From a checkpoint of a small transformer trained on Wikipedia: vocabulary 512, LayerNorm before each block.
Each number is 128 + 24 x the weight over its row's rms, rounded and kept within 0 to 255. Layers, rows and columns count from 0. Numbers have three digits each. The size before them is the row's rms in percent of the matrix's.

# layer 5 MLP up, 768x192, rms 0.131, rows 648-754, columns 128-191
099:149153134106100127096157099107137113108147143100131089150125152128123179128129093120093127131173124123116125111139151103163105120062137148131149148099110099126118119159152121146114143157123101
097:136111113088139114180168119180169082104109137142128082162098078143154124134161136146115107147104142103143136122128129099107120152096130138128116147147158126159101125128153104119145144127145089
100:158163114137111116131126122151113140080123109106166118094154115102134127111124113133150127115132167137096086118121103112094078129137131155168129120129116110096116149155118140143130125123125108
101:109117123147078132126099124097140107160153115120148158127107116148080153135134135129153140089140171135143145147127186131138155138119140117067151117101103135107120108111156107157085141112151141
100:083149156110119185149145148133139147101100159156145142119125100141120118130106112150110150115082130107093185087072107083127147103143116178111157123111098127084167147173117101135169147114151146
090:098096098126081164090126099095114120136115102117140129125146088132137132133152142117112147085112106138105142118105122104184113113151109145094132112134169135143142149126164143111104145120180129
099:102125129127164149129164137137110138169116111142118112119141108175130126158117077091146115135121103162079151125085104127130106153133158121129153159138113092083145099153093143096137130103125116
102:149121106094167134109143062117121148170127154130143148097115133090170124136142149134085121127090139109146128091164127098105141088096106168115117133098117121126138120145132109142108114151152127
100:092119097136138145162115161130182124137127135144045089125147156110103125138111151140162150110142127124134109142144154076116096147119122160112134117150133119139123078136133141155147146118129169
095:087112155123106152133148125154156103110123156097118156080157138141144111098130103129096159119138150156106123129135105116137141117144137100138108117137128155085129144131129128155151094116128168
100:151131113143167158119134095130145105134116141132114099137134128129091113093118094147106122117094157125153159134133128152142134138138154138157125151134180126118128145130104104162133091127128093
098:156127101120152128140134141120108129191121180113165132110142137109148149112125115141127085146122106103086129112114133165102103112119122121151126157155148103136111137099092114149144108078115095
100:148104132152123140127150138097102078120113145105147145157113182120135150175130120124082129082125163104144152081117100107155145132111170119159166138111155165124118125141097170110153136164133147
107:069101137135136100146114143169116134101122117129150134134099123142132150158114136167148148131140097149102150163144152172131153132081146119140130108146159134149125168135077154119104164098098148
093:148123137159114125123109079064158179130063145093137092093105169125099130113129124113118105113139170155128149126171137139142107140155157104151139165132124142146098100103162118143166123141129107
105:104105126125111133107116126126155094115090128141149116143101155146191147107129134129112108078094132148136161172099123117156130146140106132142114164133102136083116169113114161137112156153140147
100:143170121109144137127110142125151095102118140117071119120155123124096137115150108125109179149096133124113140116105082107133148163082118159175116133102137136152108154158141140095122129183105146
105:086125135139140122110092114133140136147078129145150160156180085070111119141103146139102122135185156110135142106107127107112132138175130107113097118109121112122115134127111134126139101149086111
102:112128124107111095093109143106149134160121152096145147173115140122146161106109151203146105117132126124126142129105121141124122104156134111133194149135130149112102152122176075090133109150157116
100:139112095171144108132083092148120112117113154125156127142141131184131125107089107108095116154118149111140078105110123131123171137112145142106164141097121194125121108136109128122073106133116109
103:108150176143155092105109130106199106154086138115126155169094138135079099148100127159135172110129077156136134132154159143144094144135140142148096122119106129121140115173138135107143101141110101
102:100121116128096189125115145150138139134141156114159140185077107091095121140152147121148124164111124083134089105162121120105128150148080157127104142097135095142141097110176135148087131128118131
108:105139116120178156124066123128120138128136131115133135144155113150128099132133102107124163130087162089044155155114131125173135105118125136117154138164120176150156113126145109114132126096102151
093:119144108121148107144140140114133123149179153114127089120079131158105146103163154149097087114141136084137113133140115149116127127148108101066097177108134119116110120105162059126109093107154125
100:139149126100104125116147106144093101145090143176126148108144146079120173138119109146138104110132136106115162109163098157135131114139135092128120155108165158082099133130142146143158126098126155
100:114122117125108145110137130092103104112139115112169103154110144158151108131106107188102137129145179152115091133101164155130126118136154147111116113097101117151136190135103106127095152132091154
097:150131097094101135115104121129161146121135111092160108134118071149128110141172106122180146132104118144145183155122177167146101111102119113130128150130115065135144086110141100117135157124092098
096:125123125125122152106133155125125110120122116110128098176140139143096132155145159101129107164122113125113134152173144120165124079103065162039152095101097176133125145151094123136106136113108155
103:181108119135165162151155133159145141132121100103129120166120157129119079149147099103083149135113152125141131135115126166137109115118128137131155154119149062148107147133132174104119179177149189
100:122160113135169093169094170154112120148104120113090126130111112091115104070199135139119110111149159148121129147114074122133115113113104061103125132175110130127130131146148159122161131131131129
100:120148144112104145162126123138143116128128118150121148178134091174113133131143114100080125119071122140121148138103128177136114119135134119084130157124129151159137164125153118125101130113081128
110:132129128133112124126116112130111136172103135201144111187118143141125095122111138133118125135139123145125160143155127111125129109142144094132119118116084113166115115099120129154124148111108182
105:137118149165121142124103173138159116130125143119119150129083124132170138127124144115091149147133127121160113180141115173117140127140119119144116146117081162142155101123145095165127070109131080
101:138103161136137080091123133127117076161150103087103133119085149129123134131125156119122152157110191133112109141154128095133138157108105139154131116111148088078126174113138167135170162165113116
103:142151140123143153130081136072167147126103147153198145154127086120087094148118084182105159130128117098153111160145142112139146123156147151173175133169101125143130134096153171134121143148140153
101:129103151098139124160118141134091144153152116193143075142098119115124124141133131153113128117091143064133165116109147120136164109135138098133110172114162159147110104150150142111109187103093123
093:139121133206129053123173135117162093155130103153072126110122138141114158113125135117120089121119125077167120154140135109143146122140106080154094121114172143108121125099093131132115151162137120
102:148152099138157090125100111124152098114102136133081167110163106143154176133120161134108160122089118111077131125117110141139092106116147147140148137123142145119138116171132116159169102171127113
112:117101149137109189112140118171125120138157140150117104152126152100120165120108124111094168151115133098121110152149127107138136129146143148120154091155127164117148133141134090129114137108148128
095:162127155129103163113152135131139139164117154117107122122142074153131142110142147186132114163116152145101164163166137085096099103144150140118105120088080142111133141132112135126169124105118112
103:055124148161120102130125127128153156131107144136177147135072144134079148133161089127127130143165139142126090136150083112162112145122123120178101130074130171139137111131129114134156130141143122
100:126114117136109071149159159125149129118078173140127116162138114129175154092200125139106097148118151138121148145109144145138067142139132134135071145088095131133119119159127109135136173138144102
102:121119186171125126162137127131121132129127136110107066130148139104118101188157116160146149146138172078118101130135128154111138157083092134138129148115145099164109163124113118080109120143128109
099:093090080144153137140089095117141136124122087153150178156119145106148099134147110159172087134134135100130138189131125123115114181106126134169171155118146094135189146153137114146094123115127140
091:135125105110128119139105132110129105124151126093153169125081126143050144113135128132127120100126172116118115135137156139084132146108125173130156094147122113119160160152140142134145108132166151
106:119115109086108131132148162137123126131097125120126148091126120152144122095063123168109068111129114100125133104115099122103098127106140160138177146134105102130148132113140090126118131129148139
100:111142118172099156140099110152116130149096182120109121134189138145142115127140102133115132154123064101131143141109102132136180108132162130086090125131161086118086126159106151145098093122115143
098:081150106166103149136140157114138107107117139167071124138089124146075138135128147130140124136137137126145142114126132132150109151147102092124138145150105125141160153159152147140164112092167139
102:095131114134106120064130119156146116144144127150101101099105096138127139181133089146157131100110152139083149116102162147144119144143122145084143132122156128126117110152120150189112127086116124
099:085125145124122110148132150125155119154136110114141136103096141116090134139097128113126133165138104148111120124095108119120171084091114082134080154116161117115115123079176102133177081137079124
098:123153107149155109123122082111080104127134145152099102093108094114133143124134128143159143119150090128155121166137156085129161120111146143121134140123154079181131143120163113109125129155176163
095:121142145144078166141117152164126129107155155147171109165117140169133122120120105111110134104114094133123138124154095097115137087098093120137111161128114150130128113136129169136109074108132135
095:132152119149105145115127135107147118149079115098138162146125152139113108160161129166127117127146105118144105142114127088108142151076099115108117119103139129119116124175123090124091126132125132
107:152104159161143114133103133093141102160155128150090161093142168125118122141125135124111138134084140133132152149066083164120141135103115128156094122130161146079157116137155173138094085117132138
107:129108135144122134139073089118102131153140171125146099142170168118099124115081109148155128151109105116124131088099174138119088092169120070112154159121140123120127151131146160156120148130171116
099:134140140124157118114112130169118153133131166099139116115153113154135142121151114101109115132163094145154149124133129144153094082062121113125060094132113139120131082145193097137132142106116152
100:097086133131151151173138142136128105108105122078127126160113184120091136154110123097135149135100142115153131106113135084129131131146128152137125143122165165107166106141113153092124133144181105
096:154149117100067116119102136138115113150150119121146113094119120142124162121122156151103137107116140150151106142138077095094099116090135162126173105130168092123138148134136115080172119145076111
100:082140106124138131118115135139122107197121130112160168111091083118135170136142146127101166123138104125154155132130104122134138078150115129121128136109122123151105138136170160148132127103143117
101:148135171171122076106136096125135150128152135156131111108107103096131135098120116168121120104136099168107141150093102128117144163145157131139110107130169140128123046129105130144116105105099108
101:126147114148112082114095088136122184090131138116133122174159170111155126147154103153087145180161113154109130120115099116093152151092126115120141111111111148110161141113125053090144151108129126
103:146098138098146099122141101093119129129137138154160105117098113097164156156120166145116135146143102095128162130115142074112117088120113164140106130154143100086122087200109090088147121131137145
097:128141115101129115134147104152116126156080139169117150121128104172114148147138111121190141145134111111108172108148116146107152128095124116137138149136112125086126126144108139167113107089203131
097:177123129130132140179106125094111129133122112107150132131119112169159129104149106147154148134126145087122083122137089137094133137134109115101151125167114141131169074161090111133120047123122122
106:136120130170113114167083138146156109132124167155180145087098112110085109163121116148144156136099153121146158116112106146092130165130138112131155082133123095168135159113153136136112108133103108
099:137172162109145136110107169130096140180167086082106133134123122115110136129173124087124120132117139138130150147127112085111099169112110075111095135116098119160104083123108166132133095161086089
097:109157186137151141104131131123147134101106127085111163110111147095066173153110088117136132104123148165107173165122122149153154126119117133138150134166149141069145124130126097141154162138130169
098:095127162146117124148105145107134079153122112108111104142136132147153168102147176141155151116114149175113119110149135140098144116132104175113135148098105135115133158120123163166164131135131138
100:100132158116144090113161145137127120176142138136127145164091114154120123106131120083142104191121134074137122171131117152051147108113149088123109132147174111093091163137128110131134146077095136
100:086137106132101104101100163146105140135109110145151130120216123140147102126122120110124124175125144136102124150124112089154147122116114101138118090150080105119148151110131116157100136164146109
096:114084140129141139169133139149150094099111133111117100124116101103182140125106124099136204109097170137126149116127124159090102151126088112149115134158138098116130124055106194147111107163143103
102:143120113141153135160135123121133111139158139124111085120129108130139118141169133176171109150140100116131132124144121111121123175098163127115135092126097155131092106127114111161149133088149124
098:129128125143100133104108111108133160169080150144143163096128094080133118125122124122160146161134144105130145120155147123124118111115109064151146148134130143102142110142130152154101166132160133
100:117124142127099166109135118078162139161084159121150106170125097124142115122124182159137168104126187148140124080118121130171150122096112146128174126120135134150154131105136097105144127186153134
100:125105123116116133170088107114119115123107093128173107108085162149199130103155118174114122107158088097088110151153139091098158145126096101143138155118150133106132123129123159120136147174122103
102:124100123157114148071120106145120144118151102127118141104120118168108132130152155145143139116149116110092077098139107119087099133080135133116137165110131147130151094120143159158140089102144128
094:127172166168115106102139185142138113120143152129125096110159109178164112125114122119141125131069145095140139104123148122129158170136131155136154116109170092149138090129107099095105081163113116
101:125169130133175176144082115098109147163113104141147145117139137133111076095146053159125121127133124182115104170116126146085150114134181125115141101097154105070137118131133113100122125145142112
105:130123165148095118127079137089125120163136132127148136103122111126110141122120131151105112166125113110092136123115095111110136194125163173180124152068137166109146103122110127160122170133138142
102:131147093126126158177094136126126085162116148093141129112174106132097119130148130171122087114103126111122143132113124110115143160132105138109096083142153134140127136124089105141099109137126172
103:131121147110079120110136124165116145096121116148167110126106120091125109140117105132146149114134111118137142131107098171125092179150114142148127143134121157127146133146097127129170154086126090
105:163105136128138114146091114116141091077080097131174097135118166166144165113136098152145162124126151114143156108135127125137106120111121124152146141109148130122180107135134136152142108150113095
097:160079142124142094157159101100129119116110154170109148101125095136121114118121102113109138092104132133145069127137175108117083124107134117146177100124127114148156139087099143155087148148093117
106:101145136174145134155119134150094119121160119118121092112126118115071115141128129144108125149138152130092142142102128101161135160121086168120174113136101113170137102168141116108088127153141112
101:144149165181154079119114106139128145136082109098140106109132126103140130112139102168161081155129142107123146108067125164178106134115125098129078118151117161139116101124169109122133122124119115
103:128126098126154117133119114106127204103111121201170124157138095081129142141143092122137095181138139105148150123133118152121160127121170101159153133116124166106105139153186143118124090135152082
099:134088145121117105159146114076136131099134132129111173134128129145132157105110149122128127126131119150122107131083149112109107114118082123111163134142151127119115150114133085169149151092146099
101:118151073104082100156130103147171154144087072126153190142128109144139127165151122113122132138081130144137116117126150136126105086123152130142100137127141134159142152120185132111133161130153135
096:134126163167161076083096130117143119110141131141135121143189093151118154135082171116108141111101115176147144105129139136151160180111102111133117100123099069107114149152118119071125121151129087
096:090116093165136111143105160144089099160146098138130156148131152147094131135133149159128109108144138153128134147097107146126106137129139118101124092083160111157097128114130178091119156093144096
105:145137124096120129152101113135094123106120106123106132110140112125156136153085155121148118122111114095127099127121166125141164137153147185142176115108162134170137145133160157161078103164114155
096:093096179127137152172067101129130159169128134111128125133101132105107113095136154166119114152121126105091134094112097152137130110113111141112138119091107138158138129143097141148116126086112129
095:121082172121094092152116142135143113102099107115123123116104158129146090142122089116155113144131068154114107056140107141161095131142138067138117140144166128117143141155111112142157160102123112
105:150139137111093124148135144125133150089152108159145126137086094072141078139138128111142135145106141103153150127140088091145131154121129201134117112131127105128114132113218122109131137137108110
098:153102103107113138139139152140099152099140102114117104139128103150139143132154123134123106089164129125127150114146112118128132161134136081119151120125104114117117117142144185140110109186176145
098:163110111144135110139112128142114149122132105093096146133128117124182081088147143127153137127170101123135106080134157127092123102100133112168152174148192154109131128156115095137099103119139092
109:121140121125143139101146100123094108116189137155121109139145130114113130146155121138127144136126155153134156141160115142119139135131150160137150113115134140106085119105111123141098133152133158
099:147093131086106174157117110131135130130079125178162160135093142054091133144112116155105154104077147106129119140113137141091068136147114109125136136118129123163148149085151150134129138151153121
103:120093106114123135150117143143137140098110111105113097125146128128120135088100096123111146159125141127130142116129112144126098131129129150132170127140121190105130098088153148146097101127050139
099:134131129126151139132141110169110110122094134071158129157108106121125114146138068136128108133118113149097154129164118148170109155121144153161151085120114155139163122134112154125166107142067130
103:126094118118109151143124159098133114152098057115117120103115120140145108121162110140168117117134129102119154092140141132118124135123151077093179156143157135136119062133123147135115099135124134
101:156100109141145140121082150105196121110154107104118123106123122102103135156108130148072100114119179118144091151094140150085158113076172140115146090104130128154110122145121130172100144163099085
100:121119142129136158129116175103163107109112096081101135159154167150096092157107093168126132148112132100119142135104147159109104157122124109125141122119119136118120147111117135125124104132122174
096:113122102134163117110178130140134126151146148101130079170121165118102129178145119095140160148126128098146141108123103092109142124108134109142109155159125152146166102160124165090113144119110169
102:109121135140141129128138105153115120170187144160139132148115146109120102109117126111080150133145131146116106134125100099162114169134095142104100162114113118110150168151121158141121124104109107
111:121155124153138143108073135139124150167175099119143116188112156150132108145119155120154123114127127122156129147091123158163129131128127083127136067109138137104111105101118148133095106135106123
100:145140112140136165177098153164123139120151082092133186152140146148091134149101124176117127124131126144148131126124135155148093126122141114129099141126084161099139108133163099131092140141161154
# layer 5 MLP down (transposed), 768x192, rms 0.0622, rows 648-754, columns 128-191
100:135123124108141128167114096114102120086128129109137163128113165120120123118199102127135113139133072124158172135123090109094150092178141158168141094146126141145106109149160094089121148140118124
099:141134146130109126135132137132137134142081132086115089099100113141119134109090134153182123147094102121131160092111130110144174128161074136168130123170126157128150157142119113108115114113143139
101:090128130148146129149099164103134117152117113134079121122128143165150140105144179124123108107115122119142135146144125122149124145141136094114159121124116127135165116163138138109115124112100145
102:111145102121140119141212117115127133157158184132131111095132162135155140125106130127115153113107122119092109120128090087081077079128098110157118150151154154146133113099121152110151131116123106
105:114106078157143132152115098145149157112138114123158076137092140117112141154103124093157136127156117129178115160132157082147127123116147093139135111167139121166068150133104104141113137124117107
085:157137145142124096144095133147145119111148100174103110158127132127112104092061106133106107147156137138150147102133135123101122151144141154132117091136072133116110099186107122146140112144110143
101:163164118143144143144105150130142145102123140115138108142167093093080104124144129130120147098144144086114104131152175109081143143113143127125083109119114150174123148113172151140109110116115142
110:132149136119123081144116122154114129092154108131130094129175149141138119068112099129132105133153142133105098152136149145116118156141111128154125124121093133112129107119116158147136131124143189
099:164168150147098091109081115081128144101122124116142155126139102107141155123150110104092099092100106134162116144110089087157174118078107126125103138132144121093143161108162129097093109075082131
095:144136152176155114168120151118156177112130136140128160130111136109129135142120126127172066136088085139146118135121124165107144177098116115121161144083105114136143179119113152153084153151145107
099:108101131132100123150159169132123133133140109157107182118095092159130178158097104138114162135112130131115123160134120132114129106154148123141124126128133110139105108156156134097113161171118159
102:122139145123145173101149111134117126135177121124123140102144125142132149114110138130136167098145103140102228155130100158159113096136128133121155119096104160088106108118121153122112154109132138
097:113135086125111135143095095114113155111128144117139161173139124120088093116168150109132125160134094166153120152115152107092075110155098108098110109169133094161152146144152113142137142110129110
110:187164127127140139115087138177161124143112120106137149103089158105155134105144114154139100089109140087089122119090125125147121126147100109132150153127084088136156160108160099122113145107133125
089:129116121160103124091144156163123147168159128110125121155141110107157161147102151093125120113124143131106134142116154156120106137134115116074154102128151114136147134144063116157142118118120110
102:137165106133126123094144136179140136138173120123096097101144099098146117140154125143101155110166118108115124072165102103100092116137082118113150144117123091153090125140188071141104144144106124
095:148112133126099092111118127095138091151140140127173117174096133127156089128125159117145095100152099107136157108102127121104123094159109170117170162139119127129141122101108090146129084106089138
105:119182105176158120137148191160154113142151140111100111149115120139153114088098155152152159150107125142124113125124099109074110142100105111123090133115136117164155080141100170089117114108123121
109:154114166156134144144134140066112091112136119157125140107093153105120140152190125089113149126138131110123146119111111069091143133127134147134161103083156091106133104137108170136190123156119140
100:134111106112178118143121152091120134109120103149160131076129132113138128109167128143072149116147118174100125137136145192134150133124122127124131128151156071144123124123152136174163131138149131
106:149095117118118120127121143157095093108139114113135158091100090141099145158143112142151132089105152099102128120103117172131161187119157103111141125148119157117173165107133106155132111090118133
103:176101145110140101126133098130105141109113145125116129086141119155137143105114116129119166139182128120098127089129160124134099110117144116106097125117112145105135158140113078108139099106162165
099:133077154152134119149139131109141110108145134120140129146094117142144154134154134127142087102155114124157109102134114106082144149117116118165079083116183075115101104122141120139088160166150101
089:128118150107111121099142135140128132147130094164167140118163111095153106173101108103124132132160137107131156154126132119104150126100155133167174094126160120111145148110102147130169158134104100
098:123131087139152132145151126124180146098140130130120137116089162132147129150128145122079103168114093169147110137112144110153122187149104135148174164171096112136137147093106149122107127134117086
101:141171148138106092107156108116145177127159162156101147120155147078126140115142133099165080090121109136118144129123097108164153102095119140119114124151174143100175131136087154161123134096144101
095:117116152095168127125154118134143116173150177169091113113108164133119129105078117153147118133150100104105133107123148119111148222139156156161136093114121172122119105101152146093150141147165138
095:128105158144098121134131079135129127110122125145132095153144141125134117130061117100108127131129142148164163099133070097084102140148127129193106126159134065137119160111147141149097149128128101
099:094161120137160141121106147137128136142101130148108123133129112102102110095142113108087119087138086095109111105119101109139146115112186164125128138130164176106151167154097088133150087166129089
103:137108156142085153100170067138132163089102077156123106134133136137122115115077077060169167170118105119133142071140142142137116146135113160153125110077121120092143114122103167125139116158149126
095:152103144096113117141130091117107109111133122118152116125099126089154139099105162141161113155110123112189145079158081130108145117140133104162109082138082140134125143120090138145174105114132153
107:137073101139131121134104117108142096118074127139151141123152171115126160128163137106075137145149134108168190080152124089149139104163105140129118128116109126116113136089096134109131109092142145
101:098168117171107097132154080097121109120132125097112137113099153152096119131082077146128108140109163115107134087095119075099139182152131131148145118163168097075115110146121180108148184100108172
097:107119099178123175139122160143116108080097186157103133121127152092137123192118096133112162119115102126152118118117110152113113134117144125087120127123096113131096110153126129131105102104131127
107:119081084133163150139140111130131162136100129124113112158092125099129079108144161120103145071150139144122166111146103142140134128116113117125095147070130106130116099150108114166095143126112140
098:087118148166123126116137134113097145167137118101123180129137120130133099108106140114124091138142130135120102079075151145138119142124119154115114129122099152125150160117116154104164158132139169
091:156132106074146140109136176113133173058135136112164139168124126139130107129156126151134143075151111094115090101130081148112109126097112138146165144157084110144168124181180114126112103148124090
093:130125175154109165140121180122071154160118103160165096143131120158063125111146120099119104138098140126163153105133158139158191144159131108123153138120115122121107150081133131090142131084123137
113:164128111113139103132160120162121156133124143129142126131077147107094100118168151152165118131145078098113113112134134113154165124108138138118111133144130135124125091085143145131162157138129134
099:066165129159112086130142137144114107168117093162104088176063128134133129131124131116139129113111121125121149126071120117155145176128136122148098169118131110178099113136157101113077139133150158
099:145130136105136114143123167123150141080118127064113109162138129147115160149127177138192115107111137110132118071140135131069174135166106173101142111160146129072125142124125098127103099131098121
096:121134134109143146134098107142116097153162130098146133109148140117139145134156143098126144114161137142193144136125102114123187071133120111156111130138120116163142119084110117147112099093126173
100:115118096111158129181143134128089127135145072121150172152115139120134187149143113104178117094124146139132132172108125122092127112164109151098144099111110175093116092148122144141117081110136135
099:129123142123167131090127148143098128110128157109126124123114156158103151147136148089111164138099137171143091126112113140143128139139113076117122081111166131176094155132067117117111119106105125
098:147129146155125132130128158144139150110088130153137114148167116124149154114119127122120127118121094106145160139136138163146135142107146100099086126110116100118133110101117145137115138096161130
104:121089122102159154155127113141102163122112121186138076178149103106137104167150105124137132122106109114164122131125144152137153067111129125124126127111169158121117153126151162127169145177085145
103:144133103147146105134117138123135145120150106133118097071121156157126166108177136157151121092154163108143118142133091141148118170116110143156121110126113146125122112124070123123097101147070146
105:162123166143111141123113063157094146142119089135128144166111123120140171125139146110106124160130131116123129140127128148117133105105137131132108128119129147094112120105120138148091189117100142
099:153132077110147141125130137113139158140096154124127196165156141150151139126149112142129094154135126125152141091126097142141160121126112099110151130126119096178117134137113088099143142145135117
095:159145151128143139139135116097099145131137163142114169178137104136191155094111123094142144111124118097146097140143098128183164124104154157115157115118101109144141154147120165091090146159190138
095:128118145086183126148139103175133151176116115112136119155152102110118137144150128140119159124113132150143109139107126145093136131162123123158095106132147156106127177136154088184083149089096102
097:165142085141149150110122088130092149119123137091105157140148118148141096094080113117123116145144109155109098159115113121123140132097108162112152126126164155121108184089125121129188131100153150
099:132137157136111136123130125071102109115119133166135130117161143112091121128131113095127148134126134157126185141149123103148078112111177176137143103156155135131120118129116121179132172089126115
099:082154150110128145144100099159156104125133117122139123126129150172145136119112141153119112121153110145151107117193127083091114082132113117149124127135156126150121101100140141138129135173129121
110:142098141160108141161185133117165125111107107129119127120136158124120130169108123156112105132154097106119086139157129153100119105103133164168125116107122129098161097118063105111117080101150193
096:089099107121091113136154124120131140146079104138113124134143193121179090127108122143131132139138148151114121163103105099077118172143140096115156151122166137104143141131104148130130109091134091
101:127106111177150117118129165115116134152119151132103092097173133154160130112094069146163097115119165138136156116123121123134176143100124113121100159148116135150150165116109137134139152122132115
092:138110150135154096133140149162142145108120119128141142105117126104069114137127124123119141124077146119117131105120137153173127130138158103154060115090085111137107105149160168103110153141138163
106:130133103134112127147142131150079135097138161101109143154122151115131083150138100124129132130116076159111102128117142090134101170118140129112134157109119132096176147119108115108144098159118152
095:160099064126148176121102146153116144125103155120147128120109144162126164124137123113118140140124129120184137123154118101119125082086115093121103106119074107120130151105133128129105185136110170
104:103123137112134161120153234083104110140153094150107171091127084153136121113095123136125134102103149097176161140109141132117143111127142111135107108120121112133136148106101175155119128110172108
098:099127150140090127141121109130107158108103091090095145136155093129141126115139110114138117094113155159104124113153109167167124154137088138125149148123118139130077141112133164148116145137153142
096:140071103139116119154117148102096114146140153048124123096126167127140101127119154113098149113071146112111124107112145150177125145116124134099150109122109113146141132147110156125120115172117119
103:123162134122177119109168116120109110160125118152110121101118166121118118122084133107135134080126139121108155083077147135157079148142152125125111161112132126119098146148161136116134201137092167
102:126135140125136144117129126097118123106131108104144104126123084140164147118115100134100127139112134168151119124143161103176143110112105143126124140119098120126176168126094165127133119109165078
101:118115158111122150149081118103109107125093098091158125122153102117142107134149150156156088126127099141142137114118133133130116160126087130157102144112130135102172183106119093132130133107132178
091:131139079106109140169110134144150142162146109138117064113112078144091112152128166124141111173139075151137100125134122133140107159151142107120101126140135124157090114130153166138124129116133099
093:129132094153136124158155129137116202099106186153158157103104139105103093136091141124113126147177129073125110114131124119173146115105175061128100099138132155140081136127149112115118112126113133
096:105113142126105108155158092151081128067154080093153102112160124101099151106139138157130166127136082156115121127150158081180119125142133159112118095114118155111200122119090111097127123117138108
102:165137161111120118141128134095154129147151088106124156099097133149087143142162065147163150131128132086120114126145157104084128103122136154113108127113185130143129119109095162120118128118136136
102:090146132145170113104085140111144150106113093130114110125175137117115110145143107135135144124161132112165154137119122115139144127087145123083097123107092158175112147139164104136128143074065139
095:070144118095106135126093127097166150150160172151110146158114125142136103124141159096125154111161145098135116129138133111169103113139101132136132127134154127084137153131160158105096137131120152
103:144084107132129097094113147137143108108147126110130117146131153182107141108125156122098162174124117140115157136077128082125106127106145142152093126148128095168131133085186079120144111118148102
099:150181096110125106112126110168084102103147140137097120104142153128093122120143112116109101108105110094157149163118132136112159180158091113136124121134142145088109113152114161143134125190143110
102:126097134135083159140129143090141178134151105109138134183137075122117154114139149097129122142112133102111139142087148133176085121128111147111131112104107139127120171152156091153116121139150125
103:147142110136122166116121081127157141110079120164118132152165148148149124095121115152145101130130144163147111138144159138165139100143108124126095118138075065161118145136125137099116107129166104
095:164061087104116152130104132136187128154119110090119095146120109079076125139126159118128104128147146145131126144089111133150136120104127153117170138130185142106134135074119164159181127125121143
103:104130155118071115125138087136121115101137132091160149128156127137115173124139159098143117155132118168106170107135119114116122128129106193124136129128058091178147109110159115137143101098127164
105:117144095112117124124141136150177116120133129076086155149086152117093154146162136120101141095146129111142126157167129145111114101142116104107123108144102129133124157110137116152103078133123115
104:148122171122123097111129108122125155126135113178146132171130117145150064144097140147090149158113081121090145089129130100135144118098152140162126161152134165148105116105114129128151101127115104
104:129173137104158160131130131124134101149147124127138151144140132141169118151144131151130129119148155085141135129156116105112129114155135089164106110144146106162141150147098156099143085121126116
106:141104140119083109132156168184132122213145189103171150119118108106124103152165146122107100113142089108148173143150139099115132105153124080077157117107122173123116148137156137108110147168140165
101:103149130167118177115072132109074157144124118127149116143100078149126144153147128146154135096149151119084136119127141124115154148142119165125105117156139142124142131146173130144148132127163104
108:143106154090129157122114124180124120129136082111086125144130127104120100136127179142133158121135112128117152142187159148120083119124103081113111183130128128133163155110105105121131085127096134
106:127132114078129161141102147129127135119148126145143137133116112149120156126108127124102163121071114132171098144161169082158143114133100142085138130097113153120180131118149158156123127104135115
101:146135101152180161134146132158096148111115142132143129107087129137117157130159141161128137113138138123119131155112107129107127159144149135129118092115177073090113072141100105084121136132123115
099:096126122097142113118104137142156139165115085117081116159119165145166103127166145095151096159113115133132103105183101154130143121137143115092157128117150139149099083135097128107121085177109140
102:150127142099135158113122166113122115145113109130127149135116147102152099157127111114145139103092151130142131119145181093109121114117145102148103158128118126153143151097155110142156100126090152
096:120146090100095166133155101138131152151152158121121113092074171107138113107151099127150122163146114103145094117132100100065147064154181133116138101139105159146131122076107123165145140154124164
100:162128121092148139105151117122125139111135161132095068117130116121146144142097140079121133141126126111101114098135105183102144127131104130168131149127123139076142155129078108157115086136120109
102:114091132143105116146160147077161098160142143124124117164153133135136131142104096151119145137129115149166145156136118123111115111125113113110099114106088094087151108129114113078159131113141129
106:178109129119140118122171138130130131104107123083104141125163131135154132151110116104138195106151166090136152091118114133164092147139143120134106135160130123099156138095168131143124123101115107
099:092131121143124113139100171115116156155134146137094118118168122162111125119125154144119149114147134102176153158121153117159137152109116123095131146130116122133092133116156144101121085144150144
101:106130120153139102089102106138104121172130147095118125108181134140136167075120143090103089135152099157095137135152174132133116147140128099124122129122119186128170122152076133101098092122141134
099:149155151116140136116109107108162117169152136164155132137109080154129087105098121124165106155124131134127142139105172151112116108116128177126095115129149128107095083122115124111146163132113145
097:107098135092138135112133130108119136142125134148165124088111121142099106135120135180075130134143137115154151149118133116109144113127133171104131120114096091082093121131152133160078132119150119
099:127122133113134091158116139111128151130115145095082189126162132173105144096146172102142093119117114107115105109115126155164149129113094116115095126115109107096135162147120123116099154149133120
102:117118128146146157136130113150146130115141163117107145115168097127152167100144151095109184175173100131138085101112132128172123096110145121099125086167139112125132135135083088126088124152101130
101:131146163148131105091118132092128089147155129140143132125132144145158147178119144165135136091124144141103104137109120107143192137153134114150085124113123086115109145161075076164129114102178084
104:123152133121107145139140137100142101148162175145128114129146141108120088115148155143110112161143120124113132135149069094112091083113088140138169154098128076138096144141161105136100130141158103
097:142115129112147153158104125110151151098205143167107096144110074118098144142124156117112159127129113134157107135137128103127134142127116151148087112112151076094146105107130110110133125169154088
095:098139153141130109141152133132094110116076088109122115123122108143137085132087146103157129141147097138162117133148104088177110111157114127149106156157162117119143127145153150106128103088121143
094:141103145133141146108129099153079143119126155162149120097103116143159153130086159109092110124110116153115145093155101090139129123142128147082133119129146159105132105133093126109116147108129086
100:156127164083137134114148106133121161174099083161124111135164159151142131073131115141144162119122147146112138106167098168127132144152134099124146138145097124172146108103153118146092108144097134
095:126156062110112127065111110121163159104108094108114122156127124171162123142125146157138142145106134129123156135156153136153132108156132144162148098149151101165115109108134082110146142111108116
110:149130150124156129151143137102164146126107162154102129152145139087152105135131106137126107114162139139143124086080160103136147125129112146097109107116118135115122168146109131142168112155161166
096:099082126147146153061145082123142157121135162128147131117144164137184104097171102123134104120118108119132159122153127141144143084100123180124153108113117117170124094127144135133135143138118134